Part of a small language model's weights.
Size: width 64, MLP 256 GELU, vocabulary 4096, 0.872M parameters.
Architecture: LayerNorm after each residual sum, learned positions, tied embeddings.
Training: a variant of SOAP for these matrices, 146M tokens, 2224 steps.
Each number is 200 + 20 x the weight over its row's rms, rounded and kept within 0 to 999. Layers, rows and columns count from 0. The size before them is the row's rms in percent of the matrix's.

# layer 3 MLP down (transposed), 256x64, rms 0.127, rows 48-102, columns 0-63
071,229,212,199,168,203,189,188,170,205,210,199,179,204,217,167,202,179,174,164,167,216,211,195,149,202,207,210,243,220,205,203,215,216,182,222,156,189,211,207,182,206,220,222,192,215,234,246,174,211,212,212,186,221,201,196,178,190,200,204,195,196,182,216,185
118,240,214,220,207,194,196,230,202,210,184,216,201,238,184,207,174,187,211,223,201,217,187,220,204,183,219,193,221,199,209,198,197,171,173,195,206,160,170,196,182,212,197,195,215,195,217,208,144,184,202,202,202,225,171,187,194,214,159,187,156,221,226,203,232
094,164,193,176,192,171,193,221,175,173,200,195,211,162,203,194,183,183,192,180,224,198,180,202,190,155,211,206,188,183,157,187,179,208,178,181,197,183,205,185,165,188,204,189,155,175,212,187,204,200,186,194,220,181,154,208,193,201,176,172,184,172,188,187,184
098,210,194,205,166,175,228,214,205,221,168,186,176,228,211,205,195,239,194,217,216,201,207,213,172,204,188,183,199,180,188,238,158,208,189,163,187,182,194,199,198,202,217,204,226,205,158,196,196,207,182,227,235,216,218,169,181,227,167,222,200,203,189,178,184
098,203,212,246,229,200,218,207,217,169,199,178,240,175,178,166,200,194,220,200,164,234,180,190,167,186,191,202,171,202,203,221,195,187,195,199,219,205,186,209,169,207,215,187,219,191,216,217,197,213,218,204,227,189,181,236,203,208,188,211,230,188,244,218,222
139,187,210,213,222,213,207,216,217,221,192,199,171,197,200,176,173,246,198,185,218,204,211,172,202,224,214,228,194,189,242,191,182,213,214,218,227,177,195,173,241,207,195,189,241,247,189,203,204,195,203,204,151,216,233,187,203,185,207,190,180,213,194,211,185
101,210,207,184,194,190,160,222,180,209,193,217,229,205,177,217,192,225,206,230,189,213,182,207,181,170,175,179,226,173,228,229,199,200,186,220,237,225,191,209,229,184,197,227,191,221,191,189,225,167,171,213,188,221,179,200,212,208,233,209,237,173,195,198,218
084,164,207,209,185,200,180,231,203,234,220,201,227,201,210,182,251,197,230,198,219,187,177,193,193,157,214,197,204,210,194,228,187,240,230,209,230,226,187,205,199,192,207,185,187,194,183,179,234,210,207,206,172,196,213,206,211,220,229,231,232,216,179,191,206
082,196,200,197,188,184,192,202,162,189,210,208,210,193,200,170,202,205,193,227,218,209,241,183,178,194,200,221,163,223,199,195,164,189,200,230,235,212,217,212,225,216,177,233,194,199,234,200,207,227,177,194,197,224,227,220,228,224,195,229,175,193,195,249,203
131,181,138,228,183,201,204,196,181,242,207,229,202,188,239,178,192,215,201,222,208,205,201,172,209,199,190,208,163,234,190,204,201,209,210,172,219,203,221,178,192,186,203,181,230,222,152,199,211,203,181,178,213,180,173,190,195,192,192,230,199,207,201,223,202
085,208,181,197,174,226,184,185,230,218,205,199,200,180,199,189,238,191,206,221,180,138,214,221,192,178,194,174,196,200,183,212,198,245,217,218,190,218,175,226,186,181,159,218,173,197,198,207,177,212,181,163,216,217,214,230,203,214,217,200,215,184,204,217,191
092,196,161,222,176,169,206,174,230,187,210,202,188,216,163,192,166,209,214,208,216,179,196,200,193,172,180,197,170,182,203,220,204,264,193,208,199,235,207,181,201,177,200,172,184,186,202,210,190,206,190,200,191,199,199,233,221,206,176,206,186,179,200,232,237
073,198,212,209,202,206,167,195,223,212,233,184,224,196,207,218,196,191,196,205,174,227,214,215,229,208,210,230,174,201,225,192,202,194,193,250,153,205,198,202,240,171,227,191,165,183,174,192,186,235,190,186,193,190,205,222,172,191,170,206,167,206,218,196,196
142,165,183,186,197,187,181,216,213,199,220,223,180,213,175,172,205,239,183,238,182,223,187,173,192,195,206,203,205,211,190,191,202,186,247,203,193,202,181,230,237,207,179,196,213,206,214,189,206,208,197,174,204,216,188,160,190,199,186,198,183,208,186,263,226
114,162,191,181,223,210,180,196,184,231,216,204,202,197,218,202,190,167,234,195,184,207,188,210,223,183,148,210,198,184,169,220,238,222,207,170,203,173,211,193,212,231,210,239,186,188,211,218,190,235,208,218,222,206,222,206,177,185,181,196,206,194,213,222,230
110,201,232,220,206,200,182,212,196,188,214,221,180,199,197,216,165,238,190,173,214,180,231,219,198,223,163,209,198,214,190,199,153,189,218,207,192,243,182,185,207,187,203,209,208,168,194,188,185,189,223,188,186,220,199,193,181,207,240,161,168,179,228,197,222
083,193,179,213,209,179,212,193,187,212,188,213,208,211,169,230,171,193,201,214,236,182,210,231,199,168,146,194,213,190,147,201,207,208,236,212,189,212,194,201,199,176,198,191,221,230,183,162,194,213,172,174,195,184,217,224,230,179,223,193,206,214,213,190,199
104,193,227,137,185,216,217,196,198,183,214,151,211,202,194,213,195,213,191,186,224,201,205,193,214,211,173,210,213,214,214,220,212,213,208,211,191,207,208,214,192,216,209,161,217,250,200,168,225,187,234,208,210,212,235,215,227,191,206,179,187,170,224,209,198
079,212,211,202,200,168,225,216,169,242,241,222,210,194,219,195,195,207,197,161,175,212,209,211,220,164,167,188,215,178,211,188,208,220,260,189,199,210,194,191,208,213,190,208,215,199,212,179,246,213,198,198,185,209,173,205,221,199,194,182,212,178,208,234,205
071,196,210,213,215,210,180,213,177,243,193,216,193,181,236,188,224,205,188,191,172,202,191,188,181,214,186,205,178,233,202,224,165,194,218,211,175,159,206,208,197,223,198,242,213,172,226,213,185,245,213,200,212,191,218,189,199,232,177,180,203,224,186,232,190
104,257,192,176,179,178,201,183,211,211,193,183,215,192,205,191,192,200,209,162,183,198,182,213,179,200,192,195,223,176,233,224,220,170,174,186,171,220,182,204,196,181,228,240,214,183,222,195,182,183,205,206,188,223,195,242,212,212,240,214,209,228,201,212,209
095,171,200,191,221,258,225,201,221,177,214,193,195,189,187,192,205,231,203,186,188,175,196,178,173,194,205,182,185,182,202,182,169,191,238,195,211,174,190,186,157,192,151,204,195,178,212,175,177,212,172,211,212,201,207,199,193,221,210,184,237,172,183,202,202
087,187,214,184,214,188,185,207,207,190,190,230,190,221,215,205,201,184,197,236,193,207,231,214,228,173,191,220,235,177,169,148,195,208,207,229,168,204,213,219,199,181,176,191,164,166,189,172,217,201,200,181,225,207,189,194,170,173,205,174,182,206,190,220,223
086,210,216,165,196,205,167,231,209,173,206,180,210,179,233,225,190,185,187,203,182,155,202,211,195,175,196,218,195,175,215,224,210,202,218,200,174,189,237,176,184,200,214,200,173,187,191,202,201,213,230,236,215,198,180,245,189,189,183,228,215,197,211,209,158
085,190,164,212,174,159,182,192,252,199,206,195,244,181,206,210,199,217,179,195,199,215,193,165,218,175,184,180,196,197,206,190,232,188,190,200,214,193,197,228,230,186,160,201,210,179,209,202,195,242,198,196,222,186,185,183,240,200,182,171,203,181,190,212,207
092,251,208,166,226,185,211,218,184,232,208,218,167,199,222,217,217,205,203,203,193,224,202,235,208,180,186,224,232,229,180,164,215,183,205,231,197,212,200,215,183,197,169,178,204,183,207,224,210,216,182,199,210,234,206,202,190,196,190,223,215,155,207,211,201
138,206,236,197,211,179,240,170,240,188,180,219,205,196,199,242,200,158,220,206,196,212,194,193,206,208,245,204,205,213,209,216,181,178,177,192,236,221,211,207,195,220,189,198,195,204,204,226,217,203,189,200,160,207,245,197,196,183,227,168,207,211,192,177,217
150,185,186,184,191,230,233,193,202,189,186,221,198,204,196,203,198,169,161,203,190,151,191,215,215,195,221,235,220,226,195,213,179,215,175,219,208,209,172,203,175,236,165,212,223,201,219,178,213,241,185,166,214,204,190,190,207,190,166,175,192,219,191,187,212
121,178,218,225,232,169,185,164,180,200,205,194,229,200,214,187,183,206,199,253,213,208,189,182,185,180,207,231,195,206,189,175,228,184,229,196,190,184,215,225,225,225,172,193,189,225,176,200,226,204,163,186,221,223,179,173,225,199,187,184,182,207,206,205,183
093,174,208,197,222,224,202,174,215,226,225,167,174,217,202,221,184,245,210,192,208,186,193,201,216,209,172,174,212,213,204,203,198,257,181,188,227,226,185,185,203,189,224,203,185,190,214,171,198,174,223,166,183,211,187,206,216,207,195,178,170,223,189,232,185
096,184,204,201,218,201,253,206,239,187,198,182,189,188,226,164,236,193,233,175,180,171,177,180,222,202,198,208,216,170,189,210,184,202,189,196,215,172,208,205,192,167,193,201,212,198,214,167,207,192,210,218,199,169,181,192,207,179,194,149,211,229,176,194,203
148,206,225,193,205,226,180,208,191,227,208,223,216,194,213,177,198,171,190,159,194,202,180,185,161,222,228,214,234,231,239,242,202,204,194,173,196,188,215,191,187,171,199,166,198,232,212,192,159,179,191,196,214,210,185,201,173,208,175,184,199,178,205,203,198
083,200,202,179,239,195,233,208,220,186,208,208,205,193,216,207,186,186,196,192,181,234,219,234,179,184,206,216,187,219,187,209,188,207,204,180,170,220,156,260,203,182,214,217,167,230,213,206,224,197,205,168,191,190,206,198,158,208,204,185,218,194,207,179,228
087,203,173,176,216,207,160,188,209,218,202,206,178,206,224,206,202,224,234,221,226,183,216,201,204,206,206,211,182,195,163,209,213,178,207,231,212,235,189,214,246,213,209,214,203,183,213,178,203,162,180,183,205,202,227,176,238,208,193,214,206,192,167,196,245
059,189,208,199,184,226,206,223,201,199,198,199,181,231,189,197,201,164,220,208,169,217,194,224,182,198,220,164,175,204,184,187,195,190,140,156,207,213,156,197,211,214,173,203,177,219,209,203,201,213,171,195,192,164,222,196,216,209,245,198,201,215,188,200,184
096,232,195,189,186,224,187,221,213,202,185,200,194,159,196,223,228,205,179,175,200,218,208,251,174,227,202,171,175,202,226,219,153,184,210,203,179,204,187,185,196,190,255,193,201,198,214,220,219,216,194,195,198,197,194,221,159,183,217,205,219,201,215,213,210
083,196,223,198,199,193,216,193,215,215,201,224,196,194,186,199,176,196,209,207,199,252,225,224,230,154,210,185,186,194,178,202,194,202,164,217,219,201,196,192,217,204,204,154,226,231,244,205,200,157,208,189,179,218,205,202,211,244,182,183,195,209,219,185,222
073,203,231,227,202,211,215,244,209,215,191,201,203,209,203,204,229,167,185,199,188,194,191,186,211,197,196,206,208,215,214,209,169,188,216,205,169,202,199,179,196,174,239,247,183,209,204,213,221,231,196,238,212,194,206,209,237,208,169,151,233,216,216,214,215
092,208,174,206,197,188,187,199,203,193,198,185,186,216,225,204,219,186,195,192,185,202,155,207,217,156,222,143,189,200,197,206,225,187,165,183,226,200,218,205,190,222,221,209,231,191,232,226,208,155,216,203,213,176,200,222,200,220,190,149,192,197,199,205,201
118,200,212,181,191,180,215,213,236,186,198,178,193,189,201,184,222,229,207,205,193,198,200,206,207,208,186,211,254,198,183,208,180,195,242,193,215,179,181,190,207,211,181,202,226,199,144,206,209,171,230,182,182,165,191,182,179,180,194,222,165,223,200,239,212
100,217,225,188,176,196,224,269,228,162,203,191,196,185,190,200,150,223,203,201,208,177,207,190,194,221,192,210,177,221,200,190,212,206,198,199,183,191,196,204,192,211,211,178,163,204,199,198,167,197,187,188,194,183,225,222,184,232,224,193,150,192,185,207,213
098,212,201,187,236,220,226,206,223,194,206,213,199,189,190,224,164,233,176,177,212,180,170,203,167,202,195,184,159,184,215,204,185,202,187,190,181,199,181,190,167,176,212,209,221,206,198,185,153,207,162,188,193,207,190,205,196,212,213,260,199,203,226,198,184
120,212,161,191,193,222,210,241,191,215,192,193,184,222,225,184,226,191,214,156,193,190,179,179,149,213,167,206,178,190,205,221,208,230,211,186,252,201,206,193,168,205,204,210,197,180,205,219,191,199,249,198,199,196,185,203,219,202,209,206,209,192,167,211,203
106,188,201,233,227,237,185,175,207,191,226,191,212,179,174,159,160,225,215,213,203,219,173,211,194,178,197,152,197,202,189,204,175,191,212,196,183,209,202,225,208,176,195,208,192,213,192,204,200,230,176,172,185,206,204,177,216,204,168,212,203,245,210,167,205
094,199,200,228,183,171,162,163,207,184,192,217,210,185,225,195,211,194,211,152,211,226,200,213,192,218,201,214,195,218,217,222,225,241,197,226,216,199,221,218,200,201,196,219,235,212,194,247,194,188,195,179,221,199,189,231,222,202,207,234,169,183,201,231,204
099,242,191,183,240,203,184,188,206,181,202,193,238,165,198,166,174,204,211,191,185,198,189,192,176,186,201,185,217,174,213,193,200,209,158,216,176,189,195,208,209,190,202,159,212,217,190,200,190,184,170,196,133,220,221,203,191,196,197,214,220,205,188,181,173
124,182,206,218,235,217,199,186,228,211,183,200,190,197,247,206,190,210,186,212,213,183,168,165,234,202,194,215,207,197,182,176,180,216,196,213,189,166,192,201,210,218,160,160,208,204,195,192,199,227,194,185,186,139,198,155,180,208,180,189,192,198,194,208,204
091,200,157,200,204,183,193,228,217,236,231,193,204,192,240,173,210,192,200,198,199,191,196,203,156,181,233,203,209,186,222,226,212,192,189,236,177,230,216,193,189,208,206,216,212,212,213,256,190,214,237,199,168,205,200,199,201,208,213,206,211,173,186,227,189
082,204,188,208,215,196,223,191,179,230,239,178,203,222,228,235,216,209,211,186,163,204,184,178,168,170,191,201,178,247,172,207,220,230,220,219,217,185,211,210,202,183,162,217,199,227,183,201,184,226,205,201,215,160,201,213,206,208,193,189,197,195,196,216,167
101,238,203,192,184,216,245,207,218,197,208,233,215,186,215,207,195,203,209,177,225,238,181,219,229,193,182,232,189,201,172,223,235,215,206,210,215,185,193,238,199,214,184,180,214,221,228,234,194,218,222,214,200,185,203,198,233,213,179,179,197,166,185,180,199
092,200,228,171,207,201,240,189,216,180,218,220,224,193,222,183,234,186,158,220,154,194,229,229,168,223,183,188,215,183,181,199,185,194,214,213,210,223,206,201,205,188,212,234,219,206,217,193,189,241,201,224,200,190,189,199,195,185,201,181,218,227,219,214,169
094,197,181,232,183,199,198,188,202,208,202,215,174,223,176,198,181,213,199,250,206,218,218,230,219,191,162,225,209,195,208,158,217,176,201,236,207,169,223,200,200,214,224,150,204,184,210,195,231,215,188,178,204,181,217,220,198,188,225,184,191,214,180,218,217
116,232,185,245,195,204,178,191,211,223,182,201,199,198,195,182,213,198,222,191,215,209,203,176,177,211,180,169,207,181,226,233,224,206,206,191,186,215,157,193,201,233,215,201,227,175,183,182,201,216,207,187,247,181,197,179,178,203,237,190,219,202,184,186,245
082,218,186,220,245,221,204,206,204,223,194,176,215,198,238,183,209,206,186,215,198,164,215,225,200,197,185,200,195,225,185,212,195,222,200,230,166,197,194,250,177,184,209,238,172,185,195,184,214,208,221,175,180,190,201,180,181,217,227,240,189,221,180,185,208
088,150,208,181,187,233,168,197,204,167,186,213,196,201,217,219,241,206,206,229,212,192,218,190,207,189,204,199,206,228,168,243,179,233,186,205,208,215,193,227,209,221,182,213,188,193,185,192,213,163,205,187,245,195,185,196,195,200,196,244,203,176,184,201,197
# layer 3 MLP up, 256x64, rms 0.139, rows 49-102, columns 0-63
117,173,204,191,151,222,181,211,201,228,216,186,179,215,194,227,202,223,212,172,179,212,206,177,171,211,210,224,239,218,208,219,189,218,186,214,161,181,216,221,210,243,181,189,175,187,204,204,210,208,213,189,204,239,201,197,199,186,169,234,209,221,207,210,178
097,202,211,224,168,208,197,174,191,194,218,202,186,229,189,171,199,222,213,207,189,242,201,191,176,247,186,148,180,185,209,243,232,188,203,200,205,217,152,202,221,181,222,215,209,201,193,171,193,199,189,201,176,193,179,211,188,222,206,213,211,213,197,172,193
106,171,214,193,159,211,183,231,206,206,197,197,202,190,194,224,198,203,257,196,191,172,214,175,189,221,202,209,226,212,207,203,192,216,211,204,207,149,209,190,173,200,184,182,201,175,188,190,164,213,212,196,164,192,210,256,182,194,188,202,174,221,196,227,205
105,194,192,168,189,192,161,212,191,198,186,175,215,207,184,190,193,221,239,211,202,226,183,177,196,212,231,212,235,203,215,192,182,203,195,184,210,224,224,155,196,241,198,207,193,166,207,192,185,169,198,221,230,215,208,180,193,186,211,208,224,203,247,230,182
134,190,202,216,194,180,228,210,177,194,221,198,223,165,206,184,248,208,204,170,184,223,206,220,218,220,201,210,201,199,194,236,149,185,201,228,207,197,168,197,186,190,170,230,210,223,195,217,173,242,187,197,204,212,166,179,227,190,175,193,183,205,195,206,217
099,188,207,189,213,216,209,200,205,175,209,179,210,184,235,202,191,250,217,202,204,188,204,187,213,193,225,201,205,195,175,206,216,201,173,228,204,176,208,201,255,224,181,198,177,210,194,182,137,168,227,212,182,211,225,199,170,184,194,187,165,203,191,213,198
085,203,162,188,202,211,197,174,164,185,215,198,226,195,199,188,184,215,186,195,202,221,190,175,222,209,199,180,199,204,221,183,204,182,191,184,209,170,206,199,242,204,195,182,231,203,175,219,173,200,163,185,227,212,199,198,156,163,191,210,181,155,248,196,196
073,191,202,195,184,185,236,205,228,159,209,195,212,197,193,196,214,200,218,203,191,232,211,202,217,174,166,217,178,192,220,211,223,204,225,227,244,170,232,163,242,192,179,219,202,216,202,170,210,220,204,216,203,213,165,208,196,159,211,200,191,202,209,196,220
132,161,210,169,202,214,196,211,168,185,186,195,178,193,196,189,187,208,184,203,262,206,211,200,200,191,191,204,213,216,181,185,199,227,214,191,168,186,216,209,203,203,211,222,227,190,197,198,208,210,237,212,204,139,160,176,210,211,180,200,191,176,181,191,239
090,176,197,234,220,206,189,191,174,230,168,170,207,184,191,171,204,192,175,195,208,186,225,237,181,155,223,184,205,192,209,198,207,201,228,229,200,201,225,181,179,234,182,188,165,189,188,200,205,197,229,195,210,200,219,203,160,213,198,226,232,221,194,181,217
094,206,219,201,199,194,205,180,203,203,198,202,187,203,237,169,186,199,186,217,218,202,202,199,179,252,212,182,227,203,152,210,230,152,174,160,211,172,202,199,200,209,205,189,215,199,197,201,177,204,182,225,203,243,203,166,198,174,225,205,222,233,193,193,203
076,207,206,206,201,195,188,193,188,213,180,184,182,231,185,244,207,205,238,182,216,194,222,185,183,186,206,191,224,204,203,195,175,195,190,196,231,235,221,252,194,221,209,207,215,201,217,207,252,195,212,194,175,166,222,191,218,168,187,210,225,206,216,160,213
136,166,201,213,219,218,222,213,186,215,210,177,188,202,185,219,214,186,185,173,196,210,215,210,194,174,161,202,226,221,221,202,194,179,243,234,215,214,190,196,200,193,173,189,200,204,215,170,219,233,202,237,205,200,168,195,215,186,162,178,196,217,176,238,231
053,203,174,242,183,197,214,183,200,159,181,208,208,207,182,213,220,241,177,207,201,213,189,192,214,207,259,211,237,219,218,188,193,194,236,234,186,204,225,209,212,189,179,178,212,201,185,168,191,199,225,194,190,189,164,195,194,216,203,196,167,217,179,211,206
118,215,194,184,173,209,226,224,154,234,197,212,214,180,173,194,185,180,192,207,188,183,207,185,164,205,214,234,209,207,200,173,212,222,221,240,213,201,171,186,177,200,196,221,169,192,202,209,171,227,209,216,180,201,199,211,219,211,208,185,202,215,172,255,213
087,148,213,235,190,171,199,239,208,209,237,201,198,194,190,205,202,237,208,186,181,180,171,205,198,207,212,215,190,185,213,172,210,206,168,220,211,221,191,213,184,203,197,201,204,197,181,207,208,171,169,198,182,171,255,182,223,215,195,183,229,206,176,210,217
108,211,190,208,169,186,190,190,223,187,209,211,229,198,194,210,188,200,197,181,174,224,199,198,180,230,207,231,179,209,207,218,199,211,178,209,194,188,218,202,235,181,201,213,225,195,198,219,164,257,155,191,227,211,168,172,195,191,188,222,156,220,214,215,217
075,206,232,211,204,214,204,209,220,149,179,184,207,193,171,198,203,218,188,217,211,171,194,209,144,228,199,200,144,201,182,199,202,214,162,204,205,219,184,187,208,203,232,178,212,196,241,194,206,175,194,201,213,178,220,230,213,209,204,213,207,205,186,209,170
077,193,236,209,198,219,157,160,210,167,198,188,210,166,164,203,176,201,202,200,222,189,203,224,247,178,196,181,212,193,197,212,196,203,228,178,216,235,222,174,179,209,208,213,184,186,195,222,193,158,201,205,196,194,178,212,192,172,217,188,205,209,224,172,181
122,169,216,194,173,210,204,197,219,193,184,189,195,199,181,210,172,177,168,181,215,211,260,247,183,193,197,214,212,200,223,219,189,248,196,193,204,162,240,211,196,196,237,200,213,208,196,224,195,208,202,214,190,188,192,194,196,197,174,216,224,195,235,183,189
102,216,180,207,206,216,157,183,192,210,202,192,188,211,167,215,194,197,228,187,227,214,210,176,163,189,156,223,202,226,189,193,214,216,222,215,187,189,191,169,214,198,226,159,198,232,200,167,189,171,207,217,213,220,209,229,204,200,210,236,167,198,184,216,189
089,207,195,224,218,204,199,180,170,232,214,179,181,234,206,147,199,212,166,195,193,206,230,187,206,234,223,195,179,193,222,207,178,173,174,226,180,216,172,182,200,197,231,231,198,221,205,214,172,186,201,181,179,198,216,209,215,194,224,241,217,195,205,197,185
096,171,193,180,173,190,207,182,198,219,186,178,212,181,177,188,172,192,219,217,206,218,197,207,193,209,212,188,193,226,209,179,159,143,191,215,191,200,179,170,156,200,197,218,198,207,225,188,179,220,190,202,175,180,193,175,223,235,199,220,239,184,220,181,189
095,231,228,213,192,205,206,171,192,206,174,167,188,224,160,180,220,192,203,203,194,188,193,185,186,216,186,221,258,195,202,206,209,211,183,179,181,181,187,204,187,204,209,162,217,219,207,236,197,205,187,193,206,249,223,231,189,182,187,223,217,184,209,182,171
109,185,204,203,184,195,188,154,233,179,178,176,211,270,191,174,175,226,234,208,219,188,200,188,213,230,205,177,174,185,203,210,194,185,205,185,232,186,203,208,190,187,223,196,212,202,231,196,186,195,195,206,205,156,209,211,203,189,220,225,186,208,214,194,230
128,198,222,186,197,202,208,221,201,182,187,218,241,199,198,156,202,194,205,194,183,222,210,196,186,229,196,213,221,226,217,174,221,189,175,198,223,202,236,181,239,210,216,235,237,212,181,181,212,208,174,218,188,226,188,165,182,219,219,171,208,194,219,175,226
126,185,241,203,219,208,244,219,193,198,206,194,216,201,170,201,230,178,181,209,209,222,239,189,220,218,210,166,222,216,167,154,189,205,207,195,193,194,209,208,220,195,186,225,194,208,209,227,199,190,209,218,178,191,204,179,168,220,199,180,243,185,176,180,225
134,169,195,210,224,184,216,212,161,230,192,192,204,202,171,157,213,177,177,195,167,227,213,227,200,177,187,217,232,181,190,203,160,182,229,222,202,213,194,182,232,187,183,185,215,196,182,182,211,215,196,216,203,209,189,170,195,222,195,150,193,201,221,197,204
100,219,213,230,232,210,208,208,190,201,192,191,200,226,189,207,202,227,215,177,176,211,191,204,189,214,210,215,247,208,173,181,201,185,209,182,197,188,211,207,229,231,199,203,198,183,191,231,193,248,253,189,183,256,191,194,189,201,204,179,235,214,192,221,210
088,181,179,201,171,195,193,194,178,185,230,202,159,226,155,212,181,201,216,192,215,190,205,244,212,200,207,210,216,185,202,227,227,201,197,183,222,187,234,193,211,234,197,173,212,187,205,222,191,161,217,219,173,225,206,218,224,173,178,205,208,199,178,175,222
120,211,203,179,211,208,215,217,173,245,196,224,188,211,180,216,187,197,192,172,187,208,179,204,202,242,201,214,223,197,245,206,191,228,216,181,176,187,196,157,222,144,216,189,225,213,194,204,165,212,196,214,213,194,199,199,202,197,179,173,184,221,224,196,220
080,193,221,199,172,188,202,197,186,207,210,204,206,200,219,170,205,199,232,171,189,203,222,185,197,191,203,248,202,216,232,197,208,194,178,173,213,210,176,190,189,184,187,225,241,182,194,228,192,182,197,226,179,178,164,171,215,192,200,171,252,226,185,222,217
068,186,172,233,164,221,181,168,182,227,201,214,227,222,209,215,225,203,209,173,237,203,178,200,207,185,223,226,190,184,213,171,176,196,211,242,198,205,172,179,207,207,199,220,192,219,193,176,172,177,212,210,193,198,222,187,225,207,199,192,198,227,179,211,243
052,174,176,196,184,181,170,179,186,163,192,198,193,180,198,198,232,224,195,198,201,198,193,164,199,211,201,214,215,234,182,193,187,188,229,249,206,182,230,207,203,183,196,200,214,178,177,152,210,188,213,212,178,191,175,180,173,198,156,189,205,177,168,194,204
118,160,234,191,182,197,217,185,200,172,227,185,217,161,205,156,190,183,197,195,223,183,225,198,210,208,183,188,229,185,201,174,206,246,205,170,210,199,198,184,196,165,221,206,211,218,184,171,194,206,169,196,204,190,220,189,229,191,216,199,232,215,178,173,194
093,226,177,214,183,213,185,211,153,219,158,192,191,204,236,204,200,151,173,181,209,199,164,201,225,209,209,196,196,212,167,191,197,229,220,207,187,177,176,207,195,171,196,237,179,193,173,181,180,200,214,189,208,200,187,209,214,224,177,212,182,212,205,228,219
072,220,230,204,226,189,214,159,227,203,168,200,182,194,200,194,204,235,223,188,200,213,212,196,183,224,199,202,200,194,189,179,216,204,185,217,209,207,197,225,200,240,225,200,200,199,184,246,184,161,199,202,184,205,181,195,158,178,199,234,154,184,186,192,169
100,195,234,219,218,230,209,163,207,221,187,189,200,182,179,160,162,183,164,176,208,199,210,190,173,204,206,198,221,229,203,244,218,234,197,234,226,195,203,199,204,184,187,228,214,201,183,200,184,205,174,176,191,221,201,220,196,196,217,244,176,202,204,199,202
120,199,173,167,195,239,183,147,194,201,170,196,209,201,174,193,197,200,196,181,211,201,231,187,170,199,237,173,190,205,221,223,218,227,210,227,188,195,176,195,228,192,199,229,197,211,235,213,193,187,186,202,176,202,210,185,220,199,219,178,226,231,224,171,212
093,193,197,190,222,170,199,176,149,179,208,197,195,192,165,200,239,194,187,179,185,204,223,197,186,200,212,172,200,181,188,219,204,186,257,205,214,214,180,202,212,213,187,196,195,204,215,223,245,217,229,195,177,211,160,222,205,200,186,202,195,197,244,181,215
107,174,173,205,186,192,203,174,170,173,204,220,211,197,200,165,208,209,144,171,173,209,231,201,204,194,170,172,209,207,206,188,181,195,209,182,225,179,208,216,210,204,198,216,154,232,215,201,220,207,216,187,203,179,167,201,203,176,180,152,203,200,205,190,218
118,193,222,176,184,190,216,197,193,195,209,228,226,173,220,178,226,172,180,155,217,242,223,200,166,203,214,205,216,210,177,201,183,206,228,198,226,210,199,196,228,233,182,214,171,187,205,177,184,215,219,181,212,178,233,175,213,190,194,208,223,188,206,225,175
105,214,234,170,194,221,209,209,184,195,197,177,187,193,197,205,200,190,199,239,183,202,249,185,186,227,203,207,191,218,204,203,202,224,198,179,208,192,188,182,213,159,219,176,229,210,208,199,213,191,183,212,181,166,214,196,261,216,208,161,205,180,175,165,205
100,174,216,190,200,251,208,188,165,206,200,200,169,204,177,189,156,204,188,240,202,195,193,194,207,188,203,168,240,184,197,197,202,162,218,181,211,207,173,215,205,195,190,194,236,203,215,181,191,194,211,219,190,190,221,188,215,178,193,182,250,221,189,175,175
089,187,170,189,191,230,172,180,183,186,207,208,185,221,197,203,207,201,190,201,238,230,206,193,206,206,211,203,175,219,229,207,177,168,191,228,205,147,181,238,216,220,184,231,181,169,196,180,196,224,200,193,208,228,185,193,202,204,239,210,199,215,196,237,175
117,186,195,220,161,180,213,212,176,170,206,163,230,210,171,215,193,179,195,212,209,191,210,233,193,196,156,227,195,224,208,206,190,208,233,220,228,203,201,174,199,180,219,165,183,198,204,233,225,183,199,207,208,193,186,223,203,175,190,238,173,216,190,227,193
100,215,222,189,192,202,234,187,178,218,211,191,196,202,178,172,187,244,200,169,215,162,179,166,234,194,214,190,231,173,206,183,174,232,190,186,214,203,208,198,239,176,204,213,198,195,206,208,189,211,206,179,202,207,233,212,178,189,217,193,156,225,174,207,182
083,224,213,186,187,190,165,191,214,202,165,216,199,201,197,188,194,201,193,173,194,202,164,217,213,218,212,212,221,206,212,182,201,204,133,174,202,192,245,211,188,218,220,187,186,194,244,192,182,201,202,185,186,229,206,167,238,188,197,223,194,234,209,181,194
110,212,213,213,164,208,190,217,222,210,209,197,181,200,144,198,189,222,210,186,189,157,192,179,173,212,181,212,190,225,193,188,189,181,161,203,220,170,191,189,220,161,187,218,208,213,217,205,211,172,213,184,186,201,229,215,207,221,226,246,202,197,185,176,185
092,174,174,197,185,182,169,195,186,226,167,223,161,226,160,229,183,205,208,194,218,151,198,184,206,172,194,203,180,177,214,204,196,216,211,175,199,203,216,175,201,182,176,194,209,185,208,211,201,189,206,224,197,192,162,194,225,191,159,230,211,181,205,204,173
105,215,175,159,215,203,194,189,214,171,195,185,206,191,190,238,185,213,250,153,210,187,209,179,209,190,231,203,207,204,199,225,211,223,211,190,215,222,178,203,210,191,178,208,208,222,180,234,187,171,198,228,244,205,206,209,197,182,176,192,235,199,205,174,184
105,214,189,235,193,197,191,191,215,228,199,186,201,175,218,199,218,212,193,149,195,226,217,205,191,196,204,218,178,206,193,192,178,215,224,244,220,171,183,204,241,188,165,223,193,174,209,194,208,238,208,207,237,198,175,204,197,197,179,195,167,230,193,229,219
088,230,181,193,214,178,183,169,218,219,213,233,229,210,196,208,195,175,161,185,198,204,187,212,229,222,191,228,236,172,233,203,214,181,197,157,229,207,238,175,208,242,190,187,198,220,208,192,194,215,182,205,203,195,215,214,214,186,191,195,206,224,214,172,190
089,210,221,228,163,158,207,196,175,243,216,200,208,203,195,206,151,153,190,184,196,196,197,206,198,209,189,212,212,180,214,161,213,186,224,191,235,188,197,173,194,187,180,203,223,185,193,216,168,213,198,214,197,234,212,224,234,205,191,194,199,200,214,221,178